config.yaml
norm: "layernorm"
init_std_o: 0.0
optimizer: "adamw"
lr_head: 0.00313
Each number is 500 + 40 x the weight over its row's rms, rounded and kept within 0 to 999. Layers, rows and columns count from 0. Numbers have three digits each. The size before them is the row's rms in percent of the matrix's.

# layer 3 MLP down (transposed), 1024x512, rms 0.0185, rows 442-496, columns 0-127
074:501480449487531516509510480462460539469505512546470490471484479527536523544468504508505490545531437470512534518467479610431494553500544482558471585571512520563480525514500523437523518527531495485566501518487517544533511525499588449500483518526471492503550501463510507546541498503477546452523428508424512362515418509514478514457543529524474505495497474419484521496525519467412456499467
081:516535390495518531474520550477480475396597544515420542498504454458524536518567490507534495543547554445468467468473437486498527488460483497492538487559527519535549543478499475532474497546485420515582504550480482465544502515471551447546517533499441473484554569477513527485532483481530472526478492531522562444458507488506546504491509530427534454469498434407474518493464559491496558503470
095:482505534561505493438472446497488578528473487483426462529496455413527506619497440491540592569492520511445488515457513441538538503473468450543443506524379533459492472480526490481502489453534482505509553496459492498486604557511465553489513472438553444566461491432513498511485475479487488442556497433542549435517501507501435529506568515515554442521567552565471544484557550538517524488453
094:398512629521480436480467456602479452491546565535496510489504530537489493531546518517456550510511503584542518463469497486532538532545519455558454526554504502502522484490579508474481530510508505502536482426434478423482513478519398456490475421480487554552392513490491498472478482502568529571480533505474617457531449542499429493517465505483519388431438554521410557531527474502469520517484
114:530506550488586506500479508564485477508452558589483560521556496477534563443459462545445461463492463507452521494532515459492526463545530447516590514496509559511479554503498447540492499554464501533532507487524478452566536455489497543571517480468540501500531498567607554448497498432497445528527525513546494445509533514466537485497513553498415513463490506486530505477483476523504513511539
100:523486560545494561463539426518481483479554480541535504547560549443508524502485516439561530468517435505448478479497419524472433574594494508473475559493465503491497508495549487501513489464581458389525450368493472468549471519501468518435523515509485468522486505504566430545552519561528468515475478575539485505434491479538562509515472486523528517534439527529529470481511512484532467512439
081:520466556525479550411444460569519475458522515516467474500473559525459484494454493517514536464519501511448497468456519432438462447439440564538468531513495468528468492538454493478486537516473591512513531483469512485520490521521558566462449440555551493487432493468464450554389518444538460483544520496487521478445489528550483448526483495532434488389431503510492466532538577462551489510511
099:538517488487538516458518547429461501469480473501604496445579469505509463538590487542507415487505561540454451478504480474483550530533496416518484485471471472537473536573536526509539438452581487537510552595501528462498441524535509476483506527528517543501527428541445478514494461507557484494467516470530440441478567483500519435378431511530570504484510444449501489505460521479519472464513
101:457481469427472472386523558541499513473606575544563534489515470480487590528464500499544542481464466437441503579456464454563500515485525462543497531520577602512506596592455498500478540526467501438529394435517503477480531448498505509527464477502479582462549496529493485514490538516502524503436513543486434504483454490467589514503555489487465493527502493574493495479439427488485529500477
085:517515520532517398543463436527481498480490471510562452497466476504527493540437441522509546499544409514551510539464489535440535502435521516507453547530443441411501505452448508504492478517517522554373499573505548495442487505570501518551532466448519503487436563430573567502477505498516537481475512543492502519540495468486561482565462448396522486487554471557492449513528578515526453528418
120:542528479522521449484554526441479502533474568450517585488460505520455495524482526419503504463476519432523485535436566529517482513518521500501553480510529456436500532491436517485474492472466504499524471478487500476490467472494537454542484417539502569504490541488511559469413497405457535504552431543519566482442566548459469473518551515462512508448463501487528587590459538456501489525427
084:522540469527437436518474536518501559552508489476579509571507522492556493500480538535546494475565531444537508555451480500461476472449451431511469515478412431516575459488498479486513531528415461480498503475489450548508470476593606491488440561455468541482463529451471533489485513555556499457513506518479460470400492489515548482527468487490507561457498470601463532510513475500524569516434
093:482505490460504426505505515478484526518479478517513513469482464506508525559504544443533504554515486500406527413427472528506510480475484527556556538506486543545513457530541496503460507487500574552561519505515514523530605535340452483491497521511580367460542431468499497486538469474513430511494489528500545540527470424537547546521486497443493504453541422558574476564506491499530497505520
108:524462557484528472525460584540535475543518515511572557531515472458510521515475576510484528530547438480504498519505457524506500495470539512462532529566485509480425471476497475488505435493453516580542475513520446510482525543520477429513480430455538518389536592529424534537485527492520527445536523508503430575469473502519470419518383440408487540488450501521513465520509453545527469452396
106:499442497533549511462538523536497492494490509494419494516515552529538451489545524504513449474546459513448536536476554487524484516511480479449505438512442452489486466476548441516554560540517559478449511512526475494482504586584534470502508494434498417512432460456556566498533474546570393466516542489487497490537525526528533508534487485575451512555477490437456512455496491459484459507522
093:471558553509524528527555491485470506528476492521476515408469492509506494482543472494562504485564525558488487522528534471495491459516500447482481513440488499444560595496494514533494528487493447437495512486483496527459539562507538525445490495412566505481429484457543516467535463503555490519506533440405425478544545510551498453500491453492540448516516491557489485528521511512482454499566
097:462577576571546472476471440481472443494506478499470548458497503540503492486504563538510476488452502504526498600446538525492485506513547505471503552456471457541557526556527546492520481521471488471428439516493483498471452591582457491530498457512521449526558520484469502479578542564549517486452598471529585490458463528450494481545416528511511542491472470587499543515562522517574503433487
093:497475489486512481490479373516492436455503419522491461484509581574519425560579480447524445505548476495476547519442447432498558533501522493506482472454480429497515498537508571510559524451484534525490519503481510501575575538521508459472504491533533514441486524452494472500501489437520493464551407551500510435534475494464484450521533471505481499470529541538449514499529424516505579533469
085:479550433475543477482446506448492548459462426493429559454426477542381522486532529543502523521573495463499446465469456460474468466485513403487510533529517484574539544507519519583551551458571495550496554543541497561527452465539525498521471500488445503527460572520511493522533449479524439487523501563574451529514458425465549498393439477470509448506506457491528486537562505480438492559484
084:473527435531466454496533488427485454494421455445483445471454539472533559442582544579480467510532504515437543458512513461510512469474514505512562474503413556532567523473506488469456489464485498436489542495485496472483542467465542502528491526545487500476488459468486490450500483504492555429464458579522459548562554532499502513507572496561561457500536499508411512459488400453514491470510
102:472433486434495506467479519487525510542565497554498471479500505516495555565538544506529516424559514471516480449488493412527491414574523512418511506452568472477442601516518490454525476489508590572474503604486467526537479487532476461486503500513549494519481495501471446508524437509542541466430557475529385546450494474452515556507481393486582413517480507415488499507562491508554524583431
107:510471482491507469528448498509542538494455552466509536479504481471546515407475534554521545444449459463483473475518503519475465482472492545508499577507481474509436512406475458497559464506497549491481435498429501481495515505481456509458501422531485497441517464529439488509621469531476502496492495464542415460486481492469513533437511435469488465493501501474472447526422461487503497478461
121:571485486520538508494496455470432401485521481501495512420521480494464483578501472528490565503543505496467450523491493480522488529540473451472514428545533459504525489484509534498519516484577484475571517498458483550461479412531524508486485476546483585502455495493527505533504482461493566428593392509553516427485486517475513478488488535448520501516514531524557633538472519514508463536478
092:535491448488496509459487566507543520521475483480448487492534456492483413483547475491522532469490444539507544566497588487448512446467517582488459491524501476449526531454485488432483604474497425518479478547579528497543458513580534535507544522454509456538581556544546472443539498481520476430537510595457497458526475520478471523449546509560573479470439534510499559482466459574519513491513
111:560451435535522499502477579499510488478481506521422499482547550479460445584512510573507480479471523479529566519537432491541512493594552466454424502498486473527528573523530517477534520449482514522512449546494515568551499538493496440457478489427423457499456541466491497456490454515435493570499456525487561471427549553502477445558469493482493533434504466453550506482470441502515574536487
081:428511458538546495547579462463527487540483575548482485519448495495506578485561510542473498500504515558473509498503484555574498507525502505510545516505437431447547499489498570537528456516587456473522544459516546427519498537542575490495483599513483539570482503510556460503528504537425565447457488536523440486463495497487530527490492555489508459522558580458498458475512486519527564472545
113:548430486513553525417533504494440450481478494536458507524550490514500523535454492504455482480554502478515581506494546434508491565489533513449465487436565530535468536494492501494462485571491565562504397534525495494526468433499459552479493545489482571459516514546496505496512478471514451447538486504478444521518494526533458480555447456462552555511520385626522586441451513506526505490431
106:554533564497525474536511458499478503492474406553478581545617500501590560455507455454570481524464514557506513481484554393577480484459588503489552500423439456561483468468547499501472476511531417474530458524511505485492558538455498547546482506532442555484546462510512515522601513587475517491483484537469495463487509553498552509513474483492545503476483469544371501495407464462512521465517
090:487502542487556491477511472531494551492502449471509547524500522522571501475512471460520480485486468500443518529442540465545520510423467511504525538580495536481526458454391499536489493511516525498360536604581486454430513495470453545501492559523536484496423481485525478573442393536455478466512493428486399542538529464547495524503531498486454512604502471689508477482553525507585456507531
100:488498536460440445471480513397434546517422537448503516539514503460479509496498476547532530465451470442492391513542473481546480460489529551551501462546555502516479546520465468440521444507470554486565506546585484390515487457554555530470479389470494509511568501498418452526483506469533499504507513377507456455501500523483469541448535473517464457556559476495492496526496457494541559524451
088:412480556449465574446584476454489484493513537491518446531438517542535534472551459521478429441503525477502459422444505486466463491541487513528550504444485556508487530504524463509517442574521492516457542550522578485611465488505398525455470517503496444453631474486550498490474494465472464479513489525507503469454497508442497518476505464495526494472537570532505438497446553528544508547518
090:539494475461481440493483522527463593479535483509555436502477498518488514501553542545465542482570518534526483503490522486494501527455488554528466534447504544540530460575478474478465556528408457448495471553526452494437482508462481513514524518446524511473484505501523410457497548495515515461493570525467515568503469416497467508494466516485550511480481554532418548582500476508490505502487
102:459423456436434503519502560529524541536465474499446474509482520510509463414453518476546492450549551462522540514504436473489473534490508539519486551461556447509535508499486453478498592491432464492562493491490505547520507449500505491542450521507515468490478550520489513525545487468387463531479507577539538416531503522517489459484545554524470504464465449570509495461433428493442454489491
087:486501457524517520545541480498506467511496451487384557584466558566493495519540500504575481542532517532536538468524503479501499498529506442461485490526464541487392510472550497509531554497480540543489446439511501489482515509514509471486470498476471547538521519517536457556493501573528557552464421427518495496508561533444521515567583523502468504476516543537466441495485469536481480527477
083:502444473526625511480434486527446423573493479508521502502420430456540503573554488488531465548395522514473446485483495514533474461495464591468520497456516572506509517447552500489468528482454437460428517416491539598505498515496501478461448526522468540481517449503520490581459457576502491455469487490542493580464471548462436536514514465473551438521501514520521441523501475476473557503463
101:525450537457516487480457504557506549545510480488484517424554459450495485536534566453427478550477494521453433488468539432440437488494449487458432464501473511414417507425501532484480526473546487519483546539507466434463472462526529504509509547450522489483476523540500476506490497497460510525529595544559502549487446512455479524614525561461478442581478464496522492470465537516474537485482
100:496619506516577513496536523526487527492545489537504585535479546464502537451487463508512549497462512521560589502468493539483548505539478507495521512444448492429507469509493517478536495435422472510484517475468512469498503525418492430457443458534515503491544430462444583455523516565531507492429510532478487516484523517496471479492537486435432561560491562534553482523547394517488455503513
097:454457514517417519490489417520504527473506518472524532482484552584494512508435550538439477529438508530518585531479467537468508476482522490472531490502574498558508503519562431483550453534445501455602582445481504479464501516465540480490501507575491440544487519492477467584532411423469467558531516467476439489545452481491539509474521486452481427590524434517509549517574519476512449494508
115:503517483540526409498540452511508467573452505533478495479490544518488538521478496509553433508539461418441521447481498462524522476511513570460550508500436537504521492464522481503460510463508460477462492465506475516486514463481564544489474469530455546464483431525444494476482535489462499579508492540464446493555553514526503489549491452480542517555491492515533503485426487519498470523498
091:591455489545509494450436509477500580472531485528510502448487491481500562486448547507563545498486491484454525542444487481532539509438508531572432501441472487513504536511462502435534516542504500510443509470517551472534495478497579475454532528532553576468566476395455510508529522511538554486523477608440464533498528437562556546600441554446521618511485524529486546549478480456449397469468
112:534482496501506546553458468575465490467506512561527499493536500432562521531422588515573454432428464485500581487517519510510525469503466515484473513474535431493457484559485514550539482502497507480410420499498529477423550558451545538539476470453533513547497504498457509538476498507394480495445447489478523517469506538485467547431498497473489429533514477524550517532543515558478464501508
096:488524508505550521487490417504532493493503494423523502459533555565520452453488536503468500486531520530551502497478541466495505514486496462427488533473463501501523512453557485536520522479498560541503455500438484542503435575430490554582467493482519497501514595545553490498563513507450494517530487516449560562429467549533507474504471486480507454482456485515546533510464460448529461427495
099:535450508590501495486583477466508459497383525493459633544491516506493468450515448525503456533487447495521525479502572503578515471491529549534491452464548527432528504574442481541471519526469523535544493466466441516570472475512483522430472464490531529431464598542536522459550504429552559502502471513434414447468497481495469416518506439440487514510544519495482498554471515526546606464476
097:508473472445489485504455505435486557524520500496522467524543500477518541489511462510569471469554548499499597534542493523506524487438501478433501538526560489495582497547518481525517547470548480504501561477442585505442472476482588534497421483463506528567477467495475529532512510428522507466498470437450501557492589527465549529522466554446561498485524409481456489502535470518506487541500
099:441477509521507504551478527431476487450587452527462431474515498480543450444521566465500530537537503518502516475469476498480523514444520456530437522511529510481491498542439440477511461467516571549466497460498494517503472490528446467601525491493505583529432448513561518469512590504502483505497484540511474449594457510538482455471522493485536524557520543488531521440505505488540469462565
097:577500513499553517506555554479446572505575546528463536562505506552448487533526388469518450481578479517526538528499533517533406514492525484442482530510528453498540560459482506509504496465483486458456500484460473531493445500477474487450528517495556460448495528527512449475565536524501449517445523491503495467517495518549554502492416438536477527433432425432525475550590509530535512512537
099:464553589520465464482468467521504533504470473509445535476479493438504528505533477598445538508516477538451551465561480503481449483453525515541475533488430451566471469514585460504478483588507515561475445495508518534456487576589523477499510547509523498588577464518502531536538545497532468531561543542491434491471448381475521553451477400517461527510458524557509474482524503505494500487480
093:450464458484497536450421512496490556507568512512504497533512569519473549474472455551486496479475527559467546442473496504472511501493506504485533522493511462534453468523508494521518522446525472495473520500453489547531450506482413541487518527423450539464552472423438468514531438510442507447500571514486541517489489528478541465495477483496478499540466566549525512535502440476480507560584
122:531549506466537460444542430514500489526506532432499468455499521460495572536476443482552526557500482442487487527436553446507503514452535460524500555445502468511501501507493503515515464585475548500487538462509484433526507483491551449564533515481495507448498462496403514552512484472545492541440398449558496422556545508464494597492603463470473455478572477534499529494462493569517508491486
088:544510526524476461527557530555503490472494480515607521535440447539447474488518500541553492522503506530460465418504502512517446440399518453501494532565505515458491542530445500434521499503554454459477561503512507503459486470507474559508494520498510476553550501515490551410497561538506498499489520543439476541501508448483518442459462463489456518520518422511495523474451540510455488536499
146:555473398454546535541526427583506494502531450615518542573580463415485477550479434448547486510455448461504452477494447501453454527477462444498493481423552510516473490492468558552451580517518509497522429489514511515490498536454466572495518498465489483462558539525466480571461499487502477525501493526450604487469462459452464448468577394526461475530497511485427440464502534463501516465472
101:421513517488524443524533511501449500499492514499508579448502480553482532447497520547475483530494544469547493454510582426453523463490511434538431501501458492491541533498501506493486493453588550439483534502522472490542410443471461482523492483463464541558593519522528497535481454488497496531588496499466520521476484517425445476535469515446548501441502548582464456534505493528463458543559
096:485498473510455521463553517515436541423464411494525467486468529454528567525560428452424505516581463507533592479465486500421478516558429479515504501492469523485526498452492474517446501559508549507460525474517573492431494506491517496553559489479528520488466480457412512484527535491448479457522591445562497505497554471530588476460530448494409432529409446581495543500567532477496529491477
100:423502534481492515481525489519536488481439551560558522476489441466466578471556539573495545445486491448472479502549516519467508504484527501516484526507428448568508487425479526523485530488486594483492532441462470459520465409445453446466531486507537497488571493489454541558474495557493426511561527491499445549522431468548503482521410546505521483492506516551499518539501523548542511467468
112:484456484502546499503507503488518492462460442501500497482503530457569501538498489586510587447482458497507507470515521527483464460520535481516524531469462482606536441539484482520544445472560513518529499428519469494498476475494513531509533453484548487545491455584568523497500498440560467462479494489513475453547394503496474506470537545520464510501486435508515459508526470464519522478497
# layer 3 MLP up, 1024x512, rms 0.0294, rows 443-496, columns 0-127
097:466541582437537519484467444525529518470489500402471529486459545449546437461562465519512588517424368507483493465519478541463457442445423538492542502442551504523455484496428540524526531498460505529410514470492488415463516544481491464527511459473442501554482456500429527480518511513486541507489435484483504475515491538430458496529551458573455473592529453466444431494502441502542464490461
101:508517474467514506508527573460503462481475484479484453525500536578553469449419596467520504516488449429485515493493506526462495465459569571488469517511571618602485504490516521520535510541480493445475458566497536558551447462517492522514517544502571514503479450533443495477500460553501507528397517479469438462487449529549511498449457497494504562501535435429511493515475489450512506524537
107:464490488537502525568489462463508519567533508469468409543440492455515461510483457514502523489480468471522474511502480551499482519492528585454437487482558458528473491577512509519483507505467472458468427468476505537474483526505442522531454513482496481483500480514369494500506483489449458534506536451477498458465524540499506499497626467459431513612494475483472477522498392468454471498502
111:542439523446519482446518432527506540472496494500492503506477472456548537482504517467600455494466518411466511487484439495523465488528483534473416517522459476563427550531439488552503564579529461566456469500522478481407480459539567501541496469542448427526482489496480497514509434498497491524566471431451542519440546608504527510478523393560486492529514417465427489491447491395544523499468
106:512465499502492455475511459548475509473508532442486493525431502553485491500549499518529450512517413340555487439443539504510476542461516585580490492569496512517528493466491538491494469570490526497474538555457538524567550542498497521519482437486537496444515493462438482464453491464455520540445463503502523445508455517455447566465561557474545500492525531483470502506520492473463459488512
100:501504435476479480537502533492525516533409514489543499484534506469486443422470459501469499524412522489463506460566500529519535478491475534487505518474528527543550476458505482476455547548484565510450521428468531465497491507536457515474517474519466546456535471476441541531529538486457586525475469498488440488449560499480379506414573438458482419560535462447547457524509465498502565517479
086:479469532472428504481502511546525479508505503469489515515514469447427512464453492455572531415414500413548559553433493573477493507533511480458557524533499507536454441481515450510471460586452474490474532458454540479544519469582431473545489443481477444520494493487433527439450529480500555539520522540534513509492492544443471555566462400427476450535450507510532556495460434468469513473486
096:506522447503444464501558527510483480537494551452419507537506563484510424467540423533490552495480513487543525459482531515537517421434445468515487498433515550503547430448525518509532498566482429516514532502495435453474435529474492457525507471532571456532480477488495488488480472465472447543579491422492506415445539541416452552496490432503430419572581479466493443495482530481529468512543
083:559555537434571458448476466547471505441469528480462510501481582535467543459516518491478445487520459538522435499483551465556497521499538469540547472558521495543483458498560486497483536536535547500487429479531542471547537533455491540425470486552503472556526489513520501499516477407507564496509484459370505486429546454517511559415542529513509459484501552489509491497475489540474456522506
106:505537488442480537540478487531505491511484572531456495504493517491549552497471482507459476413448520485524479481496435550557476509507481509530489528498497477487465491528497531543506462563536467552508501605493389482502481570493432437560545500486447478467470487441523505504552526527504491548465485512519476524461438462386484457524493448524481547511524542494486477495477528485518590536463
085:442548434470550442453496542488491509523473464500445515463526578566565530416505546475505552490479472508533429479534463525480496495525525515541461510493504499517469461493521564530511446473499533499524445499521484505445544569401422554510486475524460470546478506505510520500576475418473548507457559501542498545535549432471475545470522508503449487547486510515485522468507514522572466481589
093:547479457547552538518485483480509554551567508441537533492503453467446521441521523505473488454491463485518503431495513508530495452513545500535512516543536523521498511552472541498531452505445488552555466518459503512498496463512502498474512485498572472535540453538476487481469523519465537453541498499487514509463440641583478411491526479477589470525432476527501510514499459507448565471419
098:390531462433548520454449431483503527521429541490499521534505521465516481510541469561485516498514525510477419514483492487519494491498442530540525502527534507486488404496539470520508476525559539438530474535506598400513534528546524547481521437466542527482498509472480491525459526557479586506475478485433443490446506501464514521523550454485502527482496449497410448495425493509508489483528
112:480467496513485471476443494436539478572497502457563564510568455445509560508474384495474498508436504487547465513514486458467512555481508522552512484512534548474572528422462501487523486498528476521504514494524519498532600498448529557477500467483497557452577552480482527516535543466449525504491519504490554496482486447527462539498522462500517434502489481504529497515488505487520486478462
101:504506484554466407449450500585535515483496508453465517565511486495528465458461570529542489509434465456520523437496538479540471542483527597483451496554555517524501467480534532492450451494472536555453439496506504452470482482471550457542520479567464517513549475476493487484531487480540551479512516515490505491458444499473483577412479502537458561531513496514486453470425456527506470496464
091:522561519491479522468517543476533514504463441458527530535455515527516552486518563494521561541487433501483485500504508553449458528547487519463521504409471530517474566473462481494533509560496606551496560438519453502528521530483521456517488532556436587476457456510549490477492482458473470485491501486423393542436551547509543506440497472548497382503524464548517463492492441471514535492503
094:497493537481483463436526483394501522571506582472511517527492461489530526409426543543530529444475433510495456450519485540518469489496525480456553482555556579471518508472560477496510450549490551484543482566502505444484460487515497496508511434434443488505503463460505495501482569534483506505470590504423493536510540551536522539549508508442580517478505484458576497473478475487537497483439
104:479493596520465554480480502445511509478427559489538460541486547484490430495503476494517465491421496519538536580470524521540476570498561527485484470499544524495513476515462492511503512547450519483463458465481582519600417444535535569493494524547462514521503523510551506478544495487517518486470491521458495498492549483564476562456473463535491487528455495485444524495422467496538557461533
100:495527464466516485477494457420495419448537462477496523438437487492486533496494488515467506422498516463442422517531487509515485512498509482554538490533512508507461493524497526477539531481511498514495480503518436470484565585495506547435507463546505515428495463529469524494524472586536468504563525494530460506527493538430493451477538478459496478494606455477468531476432474481549499509448
105:502564507484511485544468500456493556459443499506449508482506540516578448514483406472564610518454525429548467549598512546507404506538523524532547531447533506516417495531500483479573538484481511470463498475499439433534457536441540507473524494509541541546456529451512509522503511509526484520467440483422491377480492463426505520486527485564450527534521474471501511478493397501482513528519
092:527516487506535510528447482470551488493461519479487480526459504479620535456560519533536557461464453462492482523518503543502464462486484483501484522458480491532372478534497496528526471569453489507547501454495526483533510582593472492485522461552483401512466485440473531505541468532454555547570513515492493383464471510457493524501586400497464447602530491398438503453489492544482496487463
110:478444500462482438514512504521514637526553532481461483560494515479542488433445579538480494497414505497493541497485477520560502420534508493469524525459504480504464410542515468503488455531499544599473469550473468477507468545490466468579487473486416423545551564483488513514562522524522451531431514469524521565517382527476507520530574426469493526504518492497496414506483485502523527467480
093:495488523501461516553471553454544438550549516507527525528493568523477486486432481464521482511400507471478485506399531554516498510537465464522557500543547498492549528474511517493512440531502495463490488493505555524416461537475483534522483437516464526453469402442532531516575521507414598484470463449464601454474497478506495479509475456428451518478568467450454510528429499473476448505513
107:481479527479490429548420550449496505456486534430449528522473515577607525466474558537553495458450536517528503529467507517537477461503548528507529481499510516467506483547497451496535526561518453480519507492500521540519534525565507534491523537468468485482488429461612497538503456499500397489504549497535400522541410482556457496493570525556457571539491512457512449496500413475505501491466
095:456413490454524525526474511486476454534445522509480534510612556489521479412418484564559515508468522484427446496556470517496466425464551486432444535472480499484495413418433498530494505478435583497518464503516457480493492519516485489546523436462519472495551446477494520491481538526511515518506592508526515466504564452467431496510473439446527496534510461471573532528487480431499535519511
100:504554547469489536495478423497490496558481552456405514520478494475518475415506410535519558457459454476428492402529453531507456406510520535569576518454526574545456474526506518476527613452495488511524509463457424489487450486505522415528498491577519435490475407480475525498449521533539530491536499483502566496516546519470534497458573444549442507504505511442472497467469478469526432541508
107:547491544493558495506448533493490436420490509513442495476480475467559464493543489473554580484481450446451535394543467518480450414513438506555541492517498553527477477417431457472499520529470581552438566551492433470535505636510482448502534465512457494475518483461500509478523525514538558494529462538531547479439521566499441516512512550530554461463475533463529482496472538562545431542554
081:567454465487450489517455501543492440544525554493490454558523488413445505482514584518526500523445497552558442499497485468553515508540551500530442507415531486514470505491543504523478477499489482538520451466506448539508450557481447472513492504500531493538606499522485497465540575494499594518518428494486581508480467503515525552465520457530504530465535539504471479460420499555468465533523
077:424511537475458497564527539443507510497449554494507479558519509498506477478490509494567536408447481435528444540444475507512499469432485490561518507498536529517536482444516534498527548551458548569472507517507475455485477460526562504364519444515498531519486413487524542437559487479555565527523453489509522494474467501489507482502539536517445428540625440481476486480459445514555480460456
096:535528571482598522503410494520559496516422511489451483537448546478535479439529473489460514486549496439490485443593525523530516513502504519526549477505502535591475539508507506451535500464467524548544517542498577534507463500491485511501499423532501509497496504571472499477481492550463482487518400431490531423545505492486506403452542525519428579535535435444522529516468493503486462490496
095:465481535511527461487470446542480524507488504502436494521460535464564493404559500592557550528481541498456487473529547447462487523511461476506543502466476499496496410522475513507523484513499544499469447476490516508463504530469502510461492522489512482596463516404520526489397472505528475487537456507497500397427492574417461574535527540485468520531501504528511430502491469486516479524487
104:405450483515495512472486522497496484547533499481541578448414492475497457440533509498532561444505529530464479509558481539549473499559495509542475525496508436523513505542459473483525501515525546526508503458519451551451582510517521470515516403558482470421578518465517510578456517540505523457548505503532483393449438523536467428485574472459519459522494476458503493474441504510503471520477
095:531536428453516464493494539407525532464488538497503466459463482539479531414546539518509489475503390499450551496527538524511508410447477592513467476455491516465534508502453533472521476543447467469524492616495511494538449537531501483454504471509522455478450491490536492474509528570490527504546516498473540495508483535469428502493438533498552411490511486485471525508463506509532537489514
100:451534496494498500437493493499500511486528498468450494481476472551483521475475533507463520446495487522422508532481449518489514509595486553571590492498536511496490500499511481511522461559475510490468491621497487537479617447458429494450472497488482467455544482452414507513519502558453461524494455517445463519522488477468478427519483505522517451544537524503458489534491534392528510521498
097:522514523470423428473560491473533489506568528445544448463473493470508505492506505527473510494525449492566460501488516496508453503492496547534531518528476464408488582507463523517512517523474496472487448493523468477418506474554526509468525511498520548489503533418530466494510535531470568515536507517409527461421562577506412568445514457508539479451510544509552492540521485485517469484488
092:435386437479490497500474537527480576506496515454511500558499465518531511458511555478449514465486438416439442479516525456463477498493489557464508492430436506562511467542543459558485554583449541541516493533484484521510573492602501623519488563473509506481443568501486502499463446481483413474520499481563488516563542472514580533527504491529451418513463392471516471517478534487569512499432
095:467456450543510505496513551516493536524493450463474498571561477534541565450447519494475563510471506516544458466533514552501476471427496555438461512530473487569493475502458519507502512484546516543474510493505412486449540476497511459435487556520566430489590399499516485486489545507493540478523478474460475474438481471504403465489494553508487458527560460477483475500506479549485588494508
113:480528520501519466492547443438539452488442537436438539480455500505553490431468477514533469509469489446530523579535434522448482467554536498434514503556471478564488511414551511477559502516539486497461527460521467496535563525535526519514563473493487525458462423455432525452512459545449510520456504422564457501396525560454502478480573534461470447515595515499595529545499513426498516523444
095:524532495484515438486476487577496482542534523509443509531520501556536489506465497486505527467453558509526509431546493507537449534570471540420587535458445507519473481495529462523498524496487502509482444585532392561495503526516497484486477486554501538465455520567531517491565397465509438514521497513551476459489523494457458584481496535551503457516490445465498484521460533612500490541494
110:482511532504483564492475470448484527467501514418477522516439517567537490539541486510467421511521446422538479457499581524532489466497527513462497474556493528499426529431474475515547499490514577489478499562482503484540494483414524561488510473522469527461544508476562531481536524476470499516469424523506493510580536544496449433496530545497527439486512494507497570499525441515505497482525
100:481549531524456448510484576512499520516447497485439457488442474425514473428495516563552520533396411463441539489443478539513464447415537514552495490457498511502418501529383559494547513550442467560504524453502493471586457479540536416524479520572524477481511543509508512484475502567425568511487487450514510495539547510421517535521551446507490494563478513523452531493506424506528495513537
105:475492526543509524480453476475486478483527516508517548475530507447535496532466489461633558495509451477450458539522504526481479458508453503464498472533493496503468568504532519535554479483529496468464467482485539493426423521478529444472497554505531514527512479447459526551460441508451535494487433477574500442505541491451499485458563457496426441514476460463421484433496494467493485488533
098:522522482536495531521546507481476506493519474492462523504426485500520595528463444480563530507501478430523526407541450513527511462510439512448520504545521512531439436486511505507480453548560564532520473533461372483481525550497457453528498504563497502495504499448505477487526532504542523522527518502565457524477549513532469424476485495548482480470537437470495550425511546368534446517488
097:523484488545528475471452541476519508502482491478470528463538553523475546410424473584427551456446460449616485554480558529528552520460466465527533517520568538496554471499449519524501525496489508529500546539500507416509497534467474561507479487461511522501541504544444494483537463469487529514500529473476483431544578492486539508550408506489484485485508487513459459500548485534516592521461
103:531472544520536495446495520478523497439574487478522471513472515498551504529572503503590517489482520481505435562508494490515512541475506461477513514519537543525476569459451476543556456453444479537504468572479564508471549594550476554485514599527508528500483473530481500524569462485462502529513463495541457476387489551496524428501499439497513559483469489504557423476456482476551544487485
107:526556501449525443532546514546512445522535476453488477508502490529547526413535489501438495434462434521533452383461485543520522504493534550527536482503483514466399523468437510524584568519525513521463537545482509489423560486521424483493472464575444569477509448518459510470469479467515522523498524515529588488541580588485479563455558441501512520549497484464557491513459480493530471498520
100:522460456484420431550444583477531451495564525520532573521466436401539437468491529488528591497477449460481498483453455477545497544384533560555507474534466537506468482509462465473435454509470554580500550509509476490539527482497472497451510519502500471551546505498518518466451553471534522503474488506500472505533507497524490533553526477490518461478504513495403427444431469452542571516506
114:473597501424489474551522482506476497494489496408489514486514450489584533448482472551510632458407474429502470533472457534506494458433505487479496505483535581495462469512461528520537508460480577555532531503450485476524653551441554516463533510500474456517529462487562506504516512549505491506487483460507447506473493459482478539579536492530512434516531400489446499491481517472487592496463
103:415455393526516510546483453450497492488489498508574520524529569496506532509497526469515490508514456502529392553525523544516521561495482516515437476462509536478486527469513516484493467655457485490497468454515498523504530544441467510461497455535490545421535489550444530508524514489421488519604485481454451552490499557573466604419573503437482481526577523447465599545467468499509433478441
118:428508585492483444437520585445516473490465510382461470464468517587490510504554522516455478496501531544496550472436498529552506504556565578524482520543470499474486497515505457490535485488460458490478558509499504462529522490526524427449514536531557478532462472498526512414605467534513529478465484507523414473509535521563510467518461647504491550474503507517533577473466500516556479510554
102:396449460463506475561498445504510500532503521493468445530491480495629458468507510464490558427424477432465402458496498546494478471497412519492459492496498571540403485522502526556497455579508521541510513582492508417552597569479467464450513533486516479501507477538503501532600513528514517518533483546463454492456477509466511508484554454498463474572583520451459506466495519460537459463512
102:442558549444531549515526556439500556448540526508505471473459523539467524425538569590472528474468432417521539492431477579529479473467502482519539483441540515475446485431479488478508517520498586521447512491535574468557528479519502554452516479491449546531507453506498475506531535517532515519468537504469412506539458493467504574475530535551463397515499466482482481524534399459500498534469
104:479521537521611497520521496457534509553456505496492455511460492506591545479567487480476523414365403448470477420497512487535464422440571507513550503450483545524495514538471495510544513563482485488554445534463647486470496518516476510456494494504568457507442520570420520475571539467559426516473490484535463439539500573506486529475537443471437451582472475472471499463479429457586454518459
101:530467497523483488449483463434478477474520627541478501524476464550460495481468512455473450489517470469480498431448485467551470565480486543470461518534477513428493545405465474493523463535518533485447467620515524518477440545448500563485492498440481469442435556482421529466530514475465493516533425538460481503490531505474440530480523519524492515498531498491528581492432494506456518518484